config.toml
num_hidden_layers = 9
hidden_size = 96
num_attention_heads = 3
num_key_value_heads = 3
head_dim = 32
intermediate_size = 384
vocab_size = 4740
hidden_act = "tanh_gelu"
norm = "layernorm"
norm_place = "pre"
norm_eps = 1e-05
positions = "rope"
rope_theta = 10000.0
rope_fraction = 0.75
qk_norm = false
attn_scale = 0.177
bias = "none"
tie_word_embeddings = false
parallel_block = true
init = "uniform"
init_std_qkv = 0.0511
init_std_o = 0.0511
init_std_up = 0.0511
init_std_down = 0.0255
optimizer = "cautious_adamw"
learning_rate = 0.00254
beta1 = 0.9
beta2 = 0.99
weight_decay = 0.082
lr_head = 0.00943
max_grad_norm = 0.5
warmup_steps = 217
schedule = "wsd"
decay_fraction = 0.512
decay_shape = "linear"
final_lr_fraction = 0.0
batch_tokens = 32768
max_seq_len = 256
doc_mask = false
train_tokens = 150800000
max_steps = 4603
dataset = "wikipedia_en"
Each number is 200 + 40 x the weight over its row's rms, rounded and kept within 0 to 999. Layers, rows and columns count from 0. The size before them is the row's rms in percent of the matrix's.

# o: layer 3 attention output (transposed), 96x96, rms 0.0816, rows 42-63, columns 0-95
# v: layer 3 attention value, 96x96, rms 0.0729, rows 43-63, columns 0-95
# q: layer 3 attention query, 96x96, rms 0.084, rows 64-78, columns 0-95
# k: layer 3 attention key, 96x96, rms 0.0878, rows 64-77, columns 0-95
o42,098,181,154,256,192,214,233,221,143,177,202,230,189,156,165,177,205,213,235,222,130,194,154,218,238,173,242,205,204,186,210,239,211,272,183,261,158,212,189,185,192,163,116,198,146,255,213,127,228,279,161,116,240,220,137,178,171,233,182,163,205,221,151,279,183,222,226,214,160,263,91,196,194,232,191,162,123,273,224,205,207,242,157,168,224,153,208,184,215,236,166,245,156,220,259,257,167
v43,105,210,272,211,248,67,232,255,248,178,236,196,187,224,215,188,214,176,195,205,156,228,157,225,186,199,141,242,275,163,262,186,149,211,156,167,182,254,241,259,197,115,202,257,201,213,209,203,231,243,218,218,183,200,259,163,218,138,181,184,234,182,259,195,197,199,190,128,108,156,224,236,207,112,177,172,192,253,167,249,172,221,220,222,172,151,229,224,218,221,170,244,209,154,133,234,153
o43,108,190,201,253,251,136,165,261,149,167,213,225,176,208,209,242,292,211,183,183,217,205,185,151,189,226,178,172,146,178,241,210,212,258,196,164,196,152,191,253,248,168,236,140,287,200,177,238,183,191,246,226,163,284,122,107,214,235,147,175,205,240,171,251,209,250,174,274,159,177,186,174,177,198,223,94,153,259,183,210,139,200,246,134,232,212,195,238,185,210,166,229,215,196,152,212,170
v44,099,202,126,193,144,180,206,135,222,184,153,197,264,232,198,187,149,263,166,194,187,238,211,187,251,130,189,294,191,169,196,194,246,162,232,222,163,199,265,256,192,234,214,240,150,242,173,279,163,277,168,217,188,221,157,147,207,185,194,150,251,217,217,253,240,251,199,127,254,141,217,119,187,221,193,173,229,261,156,190,211,149,150,169,200,132,252,212,232,225,205,195,145,239,172,231,242
o44,104,143,225,221,157,150,196,145,166,274,209,236,235,241,189,207,189,244,139,175,262,223,153,228,230,204,208,167,187,263,219,205,196,208,273,171,200,158,232,253,188,225,157,220,170,237,209,258,211,223,197,269,200,180,171,68,222,202,163,164,214,210,245,211,215,198,226,245,149,91,183,121,158,188,160,261,227,182,187,188,195,167,229,255,230,288,204,172,154,184,218,266,197,155,216,227,143
v45,099,181,202,157,251,150,209,197,210,194,156,234,273,175,172,206,244,222,246,230,194,224,191,187,191,208,173,125,202,199,84,207,189,198,300,190,202,269,156,186,170,198,215,196,238,215,218,220,191,206,196,184,191,141,233,263,192,200,161,163,120,204,209,252,199,225,209,196,154,185,157,295,206,120,199,171,253,244,173,188,252,200,268,216,312,215,183,216,253,209,207,130,207,112,176,241,151
o45,099,165,172,205,139,184,172,222,121,181,225,222,158,152,173,253,291,215,237,203,112,177,205,240,180,199,177,172,233,168,153,218,135,263,189,179,286,232,176,166,145,206,256,212,277,199,212,238,264,249,138,200,166,221,163,300,158,249,147,198,193,264,165,238,201,202,223,208,171,232,190,197,167,249,252,157,210,202,252,218,114,164,175,180,162,179,235,215,211,248,235,198,151,169,229,178,196
v46,125,211,234,238,194,170,243,288,160,200,192,208,233,193,230,236,204,132,180,224,181,132,192,130,218,217,217,219,185,180,168,211,153,198,136,247,162,124,223,169,184,259,192,119,217,199,194,183,239,210,248,140,225,208,190,188,128,202,178,172,233,213,201,122,183,216,307,205,258,204,198,249,203,308,201,204,133,213,171,251,192,157,232,152,245,171,273,216,229,155,258,229,255,148,202,238,230
o46,118,224,290,234,301,151,238,171,236,189,164,166,213,262,179,157,209,195,138,142,215,206,157,271,164,189,227,258,185,191,246,148,222,213,148,164,147,190,225,178,277,209,159,160,283,229,229,153,222,163,175,194,149,181,268,205,150,250,167,193,228,179,227,111,184,109,220,150,242,198,215,234,175,191,183,129,204,174,195,169,192,181,181,194,203,273,228,197,179,199,213,186,245,219,249,250,239
v47,104,236,216,169,203,188,213,215,207,160,168,168,279,158,180,224,217,271,193,207,201,167,194,203,178,125,156,222,241,175,114,117,208,307,190,204,188,195,217,187,226,182,175,185,183,194,232,156,232,141,209,157,216,217,242,185,253,249,193,177,144,221,196,244,128,205,138,207,161,186,212,167,185,251,200,190,195,166,257,175,218,186,178,274,174,245,299,116,213,300,146,215,135,204,163,201,260
o47,110,181,230,232,69,233,269,206,173,180,194,246,229,222,154,180,221,198,162,249,211,211,243,194,130,168,134,202,249,157,207,213,208,184,153,155,224,183,196,165,124,271,140,123,217,169,227,223,287,157,250,194,207,196,200,162,216,205,210,185,238,126,224,204,206,318,172,230,153,193,275,197,235,192,232,174,169,246,209,199,239,220,164,234,176,226,195,283,212,207,225,168,171,166,200,200,148
v48,107,224,234,194,173,103,241,132,214,137,231,192,188,189,129,194,158,272,220,234,217,249,258,178,205,260,222,233,214,220,166,273,249,199,181,216,233,241,147,177,219,177,218,197,190,151,194,176,333,215,234,230,169,213,196,191,103,185,201,175,258,182,203,213,281,220,230,149,224,202,186,171,200,201,168,156,171,215,276,152,269,174,214,177,161,159,236,161,241,211,238,192,203,154,253,139,175
o48,101,182,161,238,182,185,237,156,176,256,250,223,233,228,239,210,225,161,177,199,184,195,199,159,228,218,163,164,206,192,236,201,172,174,178,194,157,197,273,220,186,218,220,153,261,203,216,145,250,288,111,221,215,205,194,157,196,175,235,143,186,328,140,220,226,162,222,173,173,184,155,200,212,204,276,146,210,85,180,196,105,121,198,220,206,275,266,196,211,194,196,192,195,273,196,198,222
v49,109,108,215,227,204,198,224,256,226,191,156,215,248,225,166,199,164,170,234,206,218,184,251,145,252,243,181,180,152,219,182,241,260,210,148,221,229,286,272,127,200,145,229,188,201,267,192,255,220,207,207,133,245,269,265,220,182,202,213,167,97,226,111,175,216,126,227,241,167,225,205,235,178,235,179,213,164,201,137,231,183,215,204,230,180,187,136,171,167,144,157,171,212,158,204,253,165
o49,111,89,179,203,224,151,184,202,232,241,180,232,211,211,262,209,236,202,176,187,127,133,144,263,183,186,231,280,237,182,231,203,279,232,169,208,142,209,237,80,217,192,243,195,197,198,141,145,143,168,157,156,238,203,171,183,208,290,161,202,147,280,186,165,223,181,197,192,174,283,196,172,253,246,210,224,184,177,225,213,186,191,145,212,186,213,149,239,249,227,208,179,187,177,244,230,231
v50,104,227,164,191,218,175,230,196,184,246,197,229,216,175,140,219,220,253,163,260,211,200,292,254,141,180,159,213,204,132,276,274,153,164,273,217,238,202,249,141,214,275,248,212,214,160,227,266,301,218,156,203,222,179,181,196,133,196,178,107,208,207,178,190,117,196,198,264,174,243,180,164,186,191,179,200,217,200,192,226,206,159,218,166,264,198,171,234,178,181,175,194,245,265,211,127,166
o50,106,182,153,183,106,193,193,141,204,208,212,201,174,198,256,177,216,163,214,187,147,167,197,144,225,198,185,245,191,173,145,162,134,254,213,192,156,188,188,142,250,175,312,197,192,196,248,190,209,205,231,255,153,121,219,243,145,218,202,235,217,312,244,214,178,194,217,209,162,179,218,198,235,208,268,229,298,192,230,153,169,142,214,248,161,206,224,171,136,165,213,217,223,247,226,108,229
v51,100,196,174,222,217,229,141,203,201,289,225,204,100,206,273,276,259,204,202,230,191,159,150,191,170,164,160,177,168,182,213,221,203,215,290,203,182,168,182,219,141,197,193,181,246,236,217,216,223,162,294,160,153,205,197,205,190,157,212,157,227,187,224,202,184,236,167,199,211,221,207,255,203,193,187,204,152,127,119,177,314,239,214,148,179,191,160,213,214,172,97,171,267,187,180,245,267
o51,102,251,276,205,245,259,147,188,153,132,145,141,138,162,197,217,170,177,168,221,227,235,222,199,186,169,195,253,215,164,186,190,151,181,264,187,161,231,126,240,200,235,196,205,219,275,234,156,130,162,233,168,177,230,217,348,189,196,211,234,202,193,260,277,240,197,209,255,266,253,226,172,152,186,188,176,212,188,224,195,227,231,255,190,168,201,124,202,134,214,194,171,196,182,188,191,159
v52,093,250,206,175,193,192,213,228,156,199,322,171,217,195,218,187,234,257,204,208,181,176,158,320,214,248,220,277,217,217,211,198,239,277,270,236,202,166,230,234,172,196,184,203,195,147,189,266,206,201,193,219,236,139,250,201,242,157,158,248,135,157,193,147,249,193,127,261,179,144,171,129,214,302,183,202,225,187,202,210,164,233,170,242,225,164,215,191,220,166,191,187,158,158,165,250,229
o52,095,250,184,226,168,200,185,199,203,188,197,185,114,237,188,214,193,176,202,200,157,188,234,185,194,187,240,232,191,216,191,203,220,235,251,182,250,206,182,301,210,236,158,176,188,190,207,273,178,190,205,259,214,130,190,146,208,165,184,292,270,149,158,219,224,274,193,225,213,86,179,267,223,201,197,133,78,262,252,179,225,167,156,122,146,185,177,245,159,187,185,215,162,203,173,176,166
v53,109,257,222,126,214,213,148,156,214,210,164,153,209,213,217,261,206,200,256,141,208,222,178,189,247,193,208,258,164,177,220,312,234,210,153,219,249,183,203,271,164,164,213,183,197,179,194,187,228,153,141,248,200,108,103,206,246,228,200,199,139,122,213,219,197,259,150,242,265,149,205,236,183,256,212,193,179,221,204,213,172,239,169,159,166,207,213,260,181,164,234,249,207,204,295,196,144
o53,118,245,209,235,220,198,245,183,208,190,220,192,241,207,169,209,134,171,160,192,188,229,213,155,236,215,243,176,246,249,182,214,181,226,287,174,189,186,167,219,143,189,212,262,170,208,196,224,130,136,169,228,242,222,139,132,230,217,208,269,186,186,202,233,167,250,173,172,202,156,210,256,101,214,134,211,168,159,191,114,173,258,179,215,183,174,265,52,193,212,247,191,197,167,193,193,277
v54,106,149,249,198,190,208,179,183,227,218,131,189,256,199,172,252,239,168,220,141,244,141,161,160,229,198,222,209,230,217,148,187,238,222,253,197,204,206,142,200,159,119,176,231,176,170,217,126,158,191,166,214,194,230,214,245,171,234,264,190,186,215,176,244,243,193,110,214,120,236,224,177,206,268,229,247,196,222,208,179,276,257,204,174,84,198,220,126,147,210,158,170,208,266,214,271,245
o54,104,188,145,212,194,229,179,214,196,181,193,243,156,167,139,147,193,198,217,239,202,213,222,223,222,226,157,201,290,208,259,214,199,154,172,166,109,225,203,167,80,243,173,173,156,207,179,162,209,164,208,177,247,241,152,185,238,228,293,197,157,124,251,225,206,253,197,208,220,265,146,205,202,203,212,285,137,176,230,212,254,180,197,210,186,223,154,160,260,191,229,125,221,150,221,292,187
v55,099,164,195,189,208,255,207,198,238,178,177,189,254,164,272,210,218,199,226,222,264,171,194,176,190,194,243,88,194,177,164,230,195,117,135,212,154,236,94,195,110,226,215,178,253,230,155,183,190,178,241,228,176,205,219,232,230,181,257,174,143,203,237,185,87,239,295,215,199,192,164,225,211,238,193,222,148,221,170,208,139,202,217,235,145,214,169,192,213,146,229,212,261,224,270,237,191
o55,102,186,262,198,226,198,226,220,232,208,236,132,206,178,143,167,182,179,201,186,187,186,210,237,208,242,185,177,260,194,253,227,208,177,150,214,232,241,199,175,184,225,263,214,191,189,173,182,135,236,166,171,225,223,213,366,192,261,139,252,101,173,207,172,212,139,231,179,204,194,203,231,164,193,205,178,299,181,171,198,181,247,141,159,153,96,182,121,253,219,188,151,214,197,200,197,200
v56,113,266,228,178,284,235,187,230,173,267,155,196,144,226,241,297,186,144,204,217,158,182,169,208,242,174,182,221,203,155,229,167,229,211,238,204,156,112,278,207,208,220,223,163,203,242,182,174,273,177,119,181,188,221,151,196,188,217,160,240,211,193,188,210,219,268,202,182,190,201,213,228,201,199,212,181,226,167,151,224,96,227,166,145,270,190,254,235,235,144,180,233,136,192,222,304,236
o56,109,256,295,173,206,175,221,187,197,165,144,238,184,234,179,242,148,237,204,192,227,221,158,212,124,240,227,196,214,207,162,145,240,250,309,171,195,110,120,134,229,178,103,202,181,249,239,226,183,128,262,173,178,197,183,176,214,167,133,188,215,180,219,205,178,188,195,202,240,170,245,254,169,183,158,164,160,227,227,191,209,237,279,232,224,225,265,216,188,203,237,214,240,147,221,257,218
v57,098,203,241,204,237,196,158,214,203,210,270,227,162,241,183,138,120,207,243,168,236,233,216,231,167,162,193,292,219,186,222,133,203,187,157,198,174,157,223,242,206,163,224,160,177,237,199,198,114,256,268,252,251,177,225,160,138,169,234,261,178,115,250,157,214,217,209,179,238,224,192,285,166,103,197,229,160,219,181,179,202,181,174,260,140,186,227,178,188,166,222,216,226,249,207,182,294
o57,094,181,192,168,320,170,195,218,178,253,188,210,261,149,158,217,206,213,200,220,221,194,160,140,258,202,293,180,179,222,197,187,198,165,190,181,182,223,177,308,243,145,162,218,214,235,175,201,145,257,223,187,227,211,202,170,231,197,218,188,207,137,246,233,244,270,182,155,265,164,75,203,205,171,164,115,209,272,192,213,241,243,177,189,196,174,202,245,135,208,206,198,185,205,159,210,127
v58,107,194,158,194,278,280,174,180,168,207,181,186,230,254,170,165,188,205,227,127,163,207,173,241,248,235,260,232,150,263,195,265,209,166,140,219,239,154,246,200,159,277,214,152,196,191,179,190,117,227,171,208,230,198,226,164,232,247,151,275,208,271,128,189,198,203,219,233,208,203,196,151,208,206,233,219,229,185,300,130,138,223,169,175,211,181,213,132,196,139,203,204,109,218,179,176,232
o58,108,270,139,160,239,235,202,182,316,241,179,209,221,242,218,247,150,227,148,187,220,196,163,232,219,155,251,180,188,256,139,207,267,171,189,222,222,200,203,166,212,199,178,240,91,231,126,246,183,206,202,166,240,156,218,132,243,190,201,209,226,150,186,173,177,181,185,136,184,149,134,200,250,175,136,236,188,170,225,234,269,153,178,245,257,140,223,167,263,210,224,238,182,182,253,233,218
v59,101,155,195,201,143,225,175,197,158,229,190,148,267,228,215,201,209,172,272,208,196,224,192,141,131,216,186,222,143,266,198,206,200,208,160,211,167,207,279,172,182,205,204,248,262,159,219,149,226,211,208,198,263,213,228,160,175,191,209,146,191,202,257,200,120,148,102,230,219,219,180,76,222,216,211,223,224,160,169,146,163,212,132,271,266,199,165,163,205,171,243,257,287,237,213,184,184
o59,101,185,237,108,183,116,217,213,245,227,192,158,230,234,212,176,192,168,211,193,200,274,225,225,180,191,181,264,201,236,271,193,258,183,249,195,173,205,230,109,200,218,311,203,157,154,141,242,176,180,155,231,206,179,221,162,215,246,224,266,215,201,212,143,199,184,159,204,137,179,219,150,301,262,151,152,269,199,171,235,178,175,202,231,163,141,173,205,164,222,215,213,217,161,149,201,269
v60,097,174,218,255,148,276,180,179,195,154,224,221,252,167,234,155,201,228,233,247,191,213,213,159,201,104,179,326,133,234,155,214,193,210,168,199,197,176,132,176,229,168,207,173,240,306,205,229,250,198,167,228,239,217,132,199,201,111,208,177,217,170,217,150,169,174,181,142,228,216,210,185,204,256,193,231,234,214,248,208,140,194,200,201,234,216,299,265,216,238,158,218,219,213,243,258,224
o60,093,147,281,157,120,132,175,166,252,181,135,202,193,220,192,181,161,116,144,121,260,281,170,186,178,149,201,233,209,205,296,184,169,129,231,275,206,205,200,211,244,187,89,244,176,187,173,182,199,183,197,238,210,194,241,182,234,195,202,184,223,175,227,171,250,217,184,228,173,199,269,212,178,176,202,198,234,227,198,150,242,260,183,223,200,260,254,155,171,205,210,180,204,226,178,253,267
v61,102,176,211,219,116,176,194,230,206,191,238,248,228,158,218,164,231,239,142,209,243,220,122,253,191,207,211,241,267,305,167,139,108,160,99,182,177,179,223,172,253,221,109,190,183,220,155,207,227,224,183,228,176,186,254,230,269,191,246,155,186,208,190,135,261,171,147,205,166,229,199,183,217,265,216,180,229,200,263,247,177,161,221,169,218,228,236,206,238,225,242,236,188,198,275,221,204
o61,105,223,202,196,165,197,154,195,207,171,227,168,182,287,158,141,226,155,201,190,234,187,213,219,132,211,156,183,194,209,221,109,205,175,143,229,289,218,274,276,227,203,137,142,243,113,209,237,265,184,175,259,197,123,211,116,252,183,235,256,203,183,196,118,227,180,158,221,190,233,197,254,177,219,238,213,191,230,198,246,235,175,190,152,218,230,181,201,272,240,189,172,219,256,160,232,166
v62,115,190,168,198,166,265,178,151,231,218,199,253,174,162,302,163,246,190,210,113,171,215,187,200,248,216,188,152,164,209,236,223,191,111,281,232,184,192,204,203,203,251,209,177,156,106,221,236,257,188,284,195,143,176,190,205,220,254,216,214,227,178,211,178,138,241,133,164,234,136,207,205,211,131,187,210,186,231,162,175,193,227,200,133,249,203,237,207,210,177,231,200,158,315,188,140,225
o62,115,229,284,188,264,287,141,156,205,142,239,107,184,242,198,209,114,291,209,203,188,249,178,172,172,178,204,159,203,193,170,145,144,173,236,160,206,233,180,232,144,142,209,250,127,232,226,239,208,196,237,252,199,222,228,249,184,239,208,248,231,177,160,235,187,181,207,187,201,162,213,192,157,218,132,285,260,215,190,169,170,183,206,186,228,174,208,165,134,204,224,275,171,268,233,209,181
v63,099,167,189,199,250,226,212,179,191,177,267,210,142,181,204,196,227,198,162,245,229,117,127,245,132,250,219,187,151,234,290,199,198,159,122,185,249,216,185,259,166,207,181,208,209,145,190,122,183,260,193,225,224,195,208,219,254,209,280,259,219,233,181,135,231,164,179,256,182,225,201,135,183,207,220,235,203,182,204,190,171,175,152,237,226,137,166,142,149,161,322,238,190,179,241,220,188
o63,104,244,176,188,246,209,282,247,286,201,208,145,148,218,211,165,154,153,260,246,195,220,210,198,246,247,198,207,188,227,215,193,248,211,199,255,186,236,253,260,258,149,202,161,127,121,127,258,155,150,180,210,199,201,211,182,247,188,218,254,192,213,203,174,214,142,221,165,222,199,143,208,298,222,177,189,197,169,218,253,197,172,132,140,252,140,128,187,241,176,150,191,218,147,151,170,215
q64,062,158,186,212,196,190,255,194,185,204,159,240,206,124,267,198,178,188,182,212,148,139,124,208,204,126,196,196,186,154,190,202,274,240,232,147,234,145,201,156,169,278,176,242,209,171,260,193,208,229,159,244,194,198,195,252,120,194,234,116,147,240,217,175,134,141,226,102,218,258,266,199,240,227,225,201,225,172,201,188,107,171,158,193,173,264,234,245,221,162,177,234,231,198,188,213,201
k64,121,134,164,284,182,158,173,231,166,190,198,158,215,156,159,167,163,175,207,267,269,175,159,145,252,192,292,175,219,216,219,147,168,238,184,275,248,231,219,229,153,208,259,267,182,171,245,237,215,244,198,163,163,166,134,156,210,218,177,185,226,206,185,265,185,149,199,183,211,251,272,228,283,185,150,148,223,294,186,180,217,186,134,238,209,228,220,169,244,159,169,186,164,180,237,196,211
q65,162,225,186,145,219,195,238,233,232,230,220,233,160,259,159,203,270,217,198,189,171,261,250,240,178,259,159,233,205,217,112,235,235,183,162,163,153,233,248,173,270,158,176,176,243,170,147,199,248,188,246,211,266,260,203,270,266,212,142,258,142,257,168,220,240,218,217,182,144,172,188,129,137,206,210,225,171,169,216,194,209,169,270,166,272,124,170,200,156,217,247,170,210,170,169,227,180
k65,075,245,204,188,194,226,167,201,248,230,240,242,212,231,270,194,173,233,247,187,159,200,190,197,148,163,162,234,177,236,142,207,153,68,271,213,161,175,223,126,249,184,197,189,176,221,150,181,251,215,143,236,156,216,190,175,222,224,201,233,199,157,161,171,222,226,193,223,199,149,142,261,154,223,248,225,273,208,216,253,219,288,226,160,192,158,223,237,126,257,239,198,220,116,258,242,202
q66,087,213,281,139,189,170,208,159,224,230,187,177,235,218,249,160,174,241,192,162,187,154,182,179,222,150,149,180,136,161,240,233,174,177,217,142,151,155,187,170,205,300,146,208,252,232,214,112,157,166,157,214,184,242,254,172,179,208,236,165,243,193,208,103,187,217,242,192,213,172,154,256,183,162,245,208,234,212,149,228,182,276,232,191,122,210,212,186,179,228,175,256,266,184,244,151,281
k66,100,188,191,269,252,212,213,177,158,168,213,306,194,184,168,181,144,150,134,225,220,298,176,242,253,193,242,171,292,206,138,148,250,256,223,208,284,211,175,242,174,130,232,171,114,161,207,217,213,198,197,169,197,180,216,279,183,216,185,198,173,168,208,180,224,192,209,181,199,198,231,226,242,175,148,186,239,176,163,165,212,148,164,185,210,249,222,201,246,208,208,267,214,232,120,229,117
q67,118,239,247,99,205,120,224,188,260,196,184,208,197,268,183,157,169,227,216,164,193,224,241,222,179,224,161,249,197,259,244,236,245,170,207,149,123,212,135,192,256,180,172,208,269,205,189,179,202,244,207,223,276,213,228,157,234,188,219,240,212,199,165,202,159,213,207,208,189,190,124,171,138,210,217,201,92,182,164,237,248,214,261,161,200,152,138,187,167,283,231,222,231,173,198,287,247
k67,095,268,256,185,163,205,161,224,253,219,242,203,210,199,244,170,156,272,197,175,171,176,221,210,163,191,154,200,195,204,183,228,204,158,216,190,140,183,222,161,243,170,176,195,212,196,149,176,234,187,182,228,192,204,234,160,190,257,177,251,190,219,220,200,251,207,257,221,174,140,81,186,60,197,291,218,208,189,254,194,238,266,259,160,179,151,177,224,128,278,219,192,232,141,238,214,258
q68,095,235,208,145,218,243,236,198,220,198,237,292,152,343,173,187,152,202,155,153,184,270,214,234,181,235,196,251,182,281,161,233,245,212,244,185,176,205,184,222,270,166,192,204,227,144,139,219,221,180,203,184,182,239,219,217,251,172,164,236,181,230,186,220,227,233,202,185,231,179,174,183,121,238,163,194,112,147,186,167,197,132,231,165,270,145,174,232,184,222,222,235,195,219,120,253,183
k68,094,258,214,209,189,230,199,230,299,253,201,185,231,204,219,179,212,232,219,183,159,180,229,205,176,149,124,189,149,171,183,216,189,166,218,190,117,153,231,158,272,202,143,187,209,208,154,180,195,183,200,228,202,225,205,165,200,233,150,201,186,213,212,239,236,228,253,209,156,160,131,180,60,226,250,278,191,175,253,214,231,226,234,155,177,124,181,213,130,299,230,195,251,158,195,188,264
q69,084,173,204,271,194,262,202,184,134,185,276,248,145,163,232,215,217,161,142,217,194,168,165,167,227,184,197,216,200,209,167,183,233,250,191,230,215,219,279,250,187,142,205,174,196,138,182,210,219,191,220,192,191,191,182,254,236,218,95,227,108,225,204,277,214,201,167,227,185,168,284,202,188,247,192,165,187,246,238,182,190,143,202,178,289,174,211,239,189,128,135,249,189,290,143,164,152
k69,082,131,150,210,193,239,255,204,120,198,156,200,277,257,206,258,188,125,233,197,273,218,190,185,174,190,232,239,211,136,229,178,159,236,224,158,243,167,200,239,193,287,178,147,234,161,224,249,173,249,228,194,176,196,179,198,194,151,239,151,153,197,173,171,252,216,129,227,143,253,276,199,281,183,106,193,183,222,183,224,119,161,212,244,189,232,185,182,238,198,189,242,206,248,201,232,168
q70,094,204,242,198,176,193,211,194,189,231,206,146,191,252,167,165,125,158,155,197,213,250,286,233,166,216,195,255,254,197,261,244,171,191,239,225,217,192,198,130,247,203,177,243,157,251,170,105,185,185,181,147,195,189,319,185,293,84,260,204,239,201,186,191,235,282,211,177,192,163,200,227,222,137,243,242,177,232,161,205,219,232,229,212,175,221,172,130,224,189,215,194,193,245,223,178,196
k70,110,234,213,230,227,175,246,253,187,159,259,158,195,246,207,142,236,305,267,168,162,192,221,206,260,205,136,178,163,222,125,254,198,131,185,147,173,263,154,182,188,247,187,216,238,174,123,204,188,208,205,223,224,164,240,196,136,242,177,201,209,185,230,235,179,198,213,178,233,150,167,167,80,179,219,279,153,173,255,195,170,250,218,181,170,147,213,164,154,219,218,182,270,183,181,249,223
q71,108,171,231,141,223,182,218,219,244,182,148,267,212,298,181,245,186,201,164,187,178,166,194,264,200,219,194,200,184,231,108,253,221,210,236,173,190,203,106,217,219,135,183,170,270,195,150,271,216,195,233,195,240,214,185,218,217,214,229,209,214,162,147,169,164,158,229,199,213,173,146,171,115,166,199,246,129,137,194,236,240,155,217,185,178,224,269,186,169,201,299,233,145,195,184,295,227
k71,090,228,264,165,172,236,189,183,267,244,267,187,168,184,236,160,171,185,217,185,128,203,186,214,188,185,118,208,160,179,221,226,159,182,197,210,146,191,222,155,263,185,215,226,210,215,127,221,291,155,177,211,188,220,185,185,186,203,136,197,217,222,182,264,226,243,227,190,174,147,123,194,76,221,257,259,162,189,257,176,207,232,237,181,267,123,188,238,145,274,171,182,230,131,229,197,198
q72,081,203,257,142,219,188,223,251,213,295,213,269,221,263,200,221,141,199,211,176,215,218,188,220,214,187,170,258,242,290,202,214,162,241,247,225,185,195,256,214,174,187,206,173,263,136,154,251,188,205,170,211,150,236,259,145,149,163,175,152,268,148,170,162,171,213,150,240,237,188,206,158,107,189,200,220,156,163,150,261,273,215,194,225,201,206,211,162,275,196,229,189,225,139,143,148,221
k72,078,256,226,199,104,268,218,170,259,235,245,184,239,160,186,224,217,168,195,172,112,171,157,190,199,207,170,169,167,150,200,173,228,182,216,174,210,157,237,154,256,202,157,214,165,160,131,225,278,210,197,225,217,187,221,211,237,259,221,163,181,211,188,243,187,227,236,169,166,177,186,205,145,172,269,214,129,194,287,221,202,248,263,128,198,122,183,190,138,288,186,234,243,147,214,221,264
q73,099,197,198,179,203,220,167,183,131,260,236,134,162,162,201,279,164,162,219,274,231,143,233,240,216,211,185,280,268,197,207,192,177,204,213,261,226,229,231,192,243,231,162,133,185,281,180,210,217,287,259,255,224,183,205,285,113,208,221,174,184,189,133,259,144,300,216,251,201,198,167,201,180,194,199,214,143,223,161,172,222,156,197,140,228,168,171,217,203,208,210,170,242,146,183,198,206
k73,099,200,193,223,175,202,183,260,180,181,267,164,274,187,174,202,210,202,144,211,217,207,141,178,193,245,268,177,181,204,225,208,173,273,168,176,195,220,109,243,204,170,241,198,194,243,245,219,233,234,190,233,249,176,235,199,227,128,198,162,183,162,156,173,218,99,228,218,268,304,215,174,254,153,194,107,112,252,123,211,125,206,221,262,218,196,226,169,212,152,220,219,226,208,214,214,223
q74,096,324,185,239,174,184,259,257,193,221,171,221,131,173,187,237,290,194,128,186,180,193,192,189,156,186,203,158,127,190,209,157,198,233,158,219,188,273,249,173,122,246,206,229,248,154,203,175,153,178,250,185,196,181,229,177,173,201,190,106,191,258,202,167,222,242,163,231,270,173,193,218,219,187,194,188,215,159,231,141,199,229,253,185,288,214,123,186,215,194,201,282,162,230,232,203,164
k74,100,114,127,245,175,161,176,157,239,175,170,194,278,195,150,188,221,177,203,213,236,210,175,192,233,211,187,173,211,209,219,265,231,218,189,257,234,214,152,210,189,175,246,146,202,203,195,210,105,240,181,215,244,89,172,236,178,198,275,269,171,236,194,182,162,152,214,279,159,242,253,142,216,232,228,135,200,215,183,159,225,205,160,172,187,191,207,223,241,221,136,188,136,182,281,244,124
q75,097,177,210,176,162,247,144,187,232,177,229,128,263,197,190,218,195,230,203,220,165,149,246,236,112,164,241,148,253,200,193,185,190,130,270,208,216,212,134,162,185,164,161,122,173,163,194,252,243,276,204,171,187,117,189,240,204,216,223,152,174,151,257,251,226,273,125,155,188,198,205,201,158,142,213,194,252,224,199,153,188,274,149,218,113,182,205,241,188,192,150,147,212,201,196,191,176
k75,091,159,230,239,239,186,228,164,226,183,179,217,108,217,145,232,205,224,177,256,255,172,169,168,194,173,220,212,163,277,191,162,207,186,236,211,133,256,226,245,221,197,204,261,248,318,279,189,214,182,225,181,215,246,199,199,208,242,224,169,189,174,123,167,193,168,199,174,217,269,215,235,161,129,205,225,167,185,121,278,166,164,161,222,239,185,139,209,168,268,198,139,194,200,109,217,180
q76,068,204,246,123,233,242,220,214,235,191,182,270,206,212,131,143,203,186,186,223,173,260,224,255,173,196,189,298,237,200,205,227,270,111,218,142,131,251,214,165,239,201,194,230,261,163,141,195,226,221,154,239,193,152,259,237,249,157,175,156,169,220,182,172,199,188,174,184,93,219,181,189,164,193,261,196,171,196,150,166,244,226,230,202,153,142,235,190,169,236,273,256,191,194,238,241,166
k76,257,123,165,254,203,156,194,217,112,171,199,207,211,151,186,203,212,164,198,244,264,191,154,182,224,215,289,180,240,182,215,159,199,231,184,240,279,229,212,234,136,198,280,200,166,211,249,218,193,226,210,176,186,150,175,202,174,211,203,196,208,184,188,197,164,163,175,182,223,248,277,235,353,167,137,112,230,243,183,191,186,166,155,234,212,266,235,186,264,129,179,185,162,208,215,204,176
q77,195,178,144,299,216,179,162,234,157,180,205,194,224,130,239,179,204,224,214,247,256,202,165,183,183,191,277,167,212,206,251,151,142,236,154,254,262,192,222,266,138,183,257,226,132,208,283,197,195,227,186,171,170,153,134,160,181,204,180,224,208,153,175,200,189,172,188,237,250,239,272,212,307,182,158,130,207,244,174,211,151,178,146,227,208,249,204,201,262,149,149,209,171,197,195,181,164
k77,033,267,184,171,174,160,202,165,233,181,169,237,193,195,241,247,211,245,146,139,225,256,181,171,116,269,155,227,188,165,204,240,249,235,213,172,228,162,213,197,244,165,165,111,175,227,273,133,192,171,233,215,216,210,309,291,181,189,254,173,146,210,233,176,190,236,190,207,247,183,205,197,173,264,217,169,224,159,176,194,189,180,273,206,214,247,186,202,208,146,271,196,169,260,123,247,169
q78,103,160,227,179,161,185,176,286,217,236,214,159,250,196,171,204,119,237,153,262,167,123,255,226,281,258,225,265,181,135,220,160,267,211,230,151,141,195,250,190,248,207,205,226,183,212,192,169,145,223,225,270,195,151,165,235,273,173,208,187,269,197,212,281,171,249,203,136,206,248,202,170,218,201,127,198,236,188,126,222,173,150,199,210,179,212,210,227,185,213,218,127,176,166,196,242,210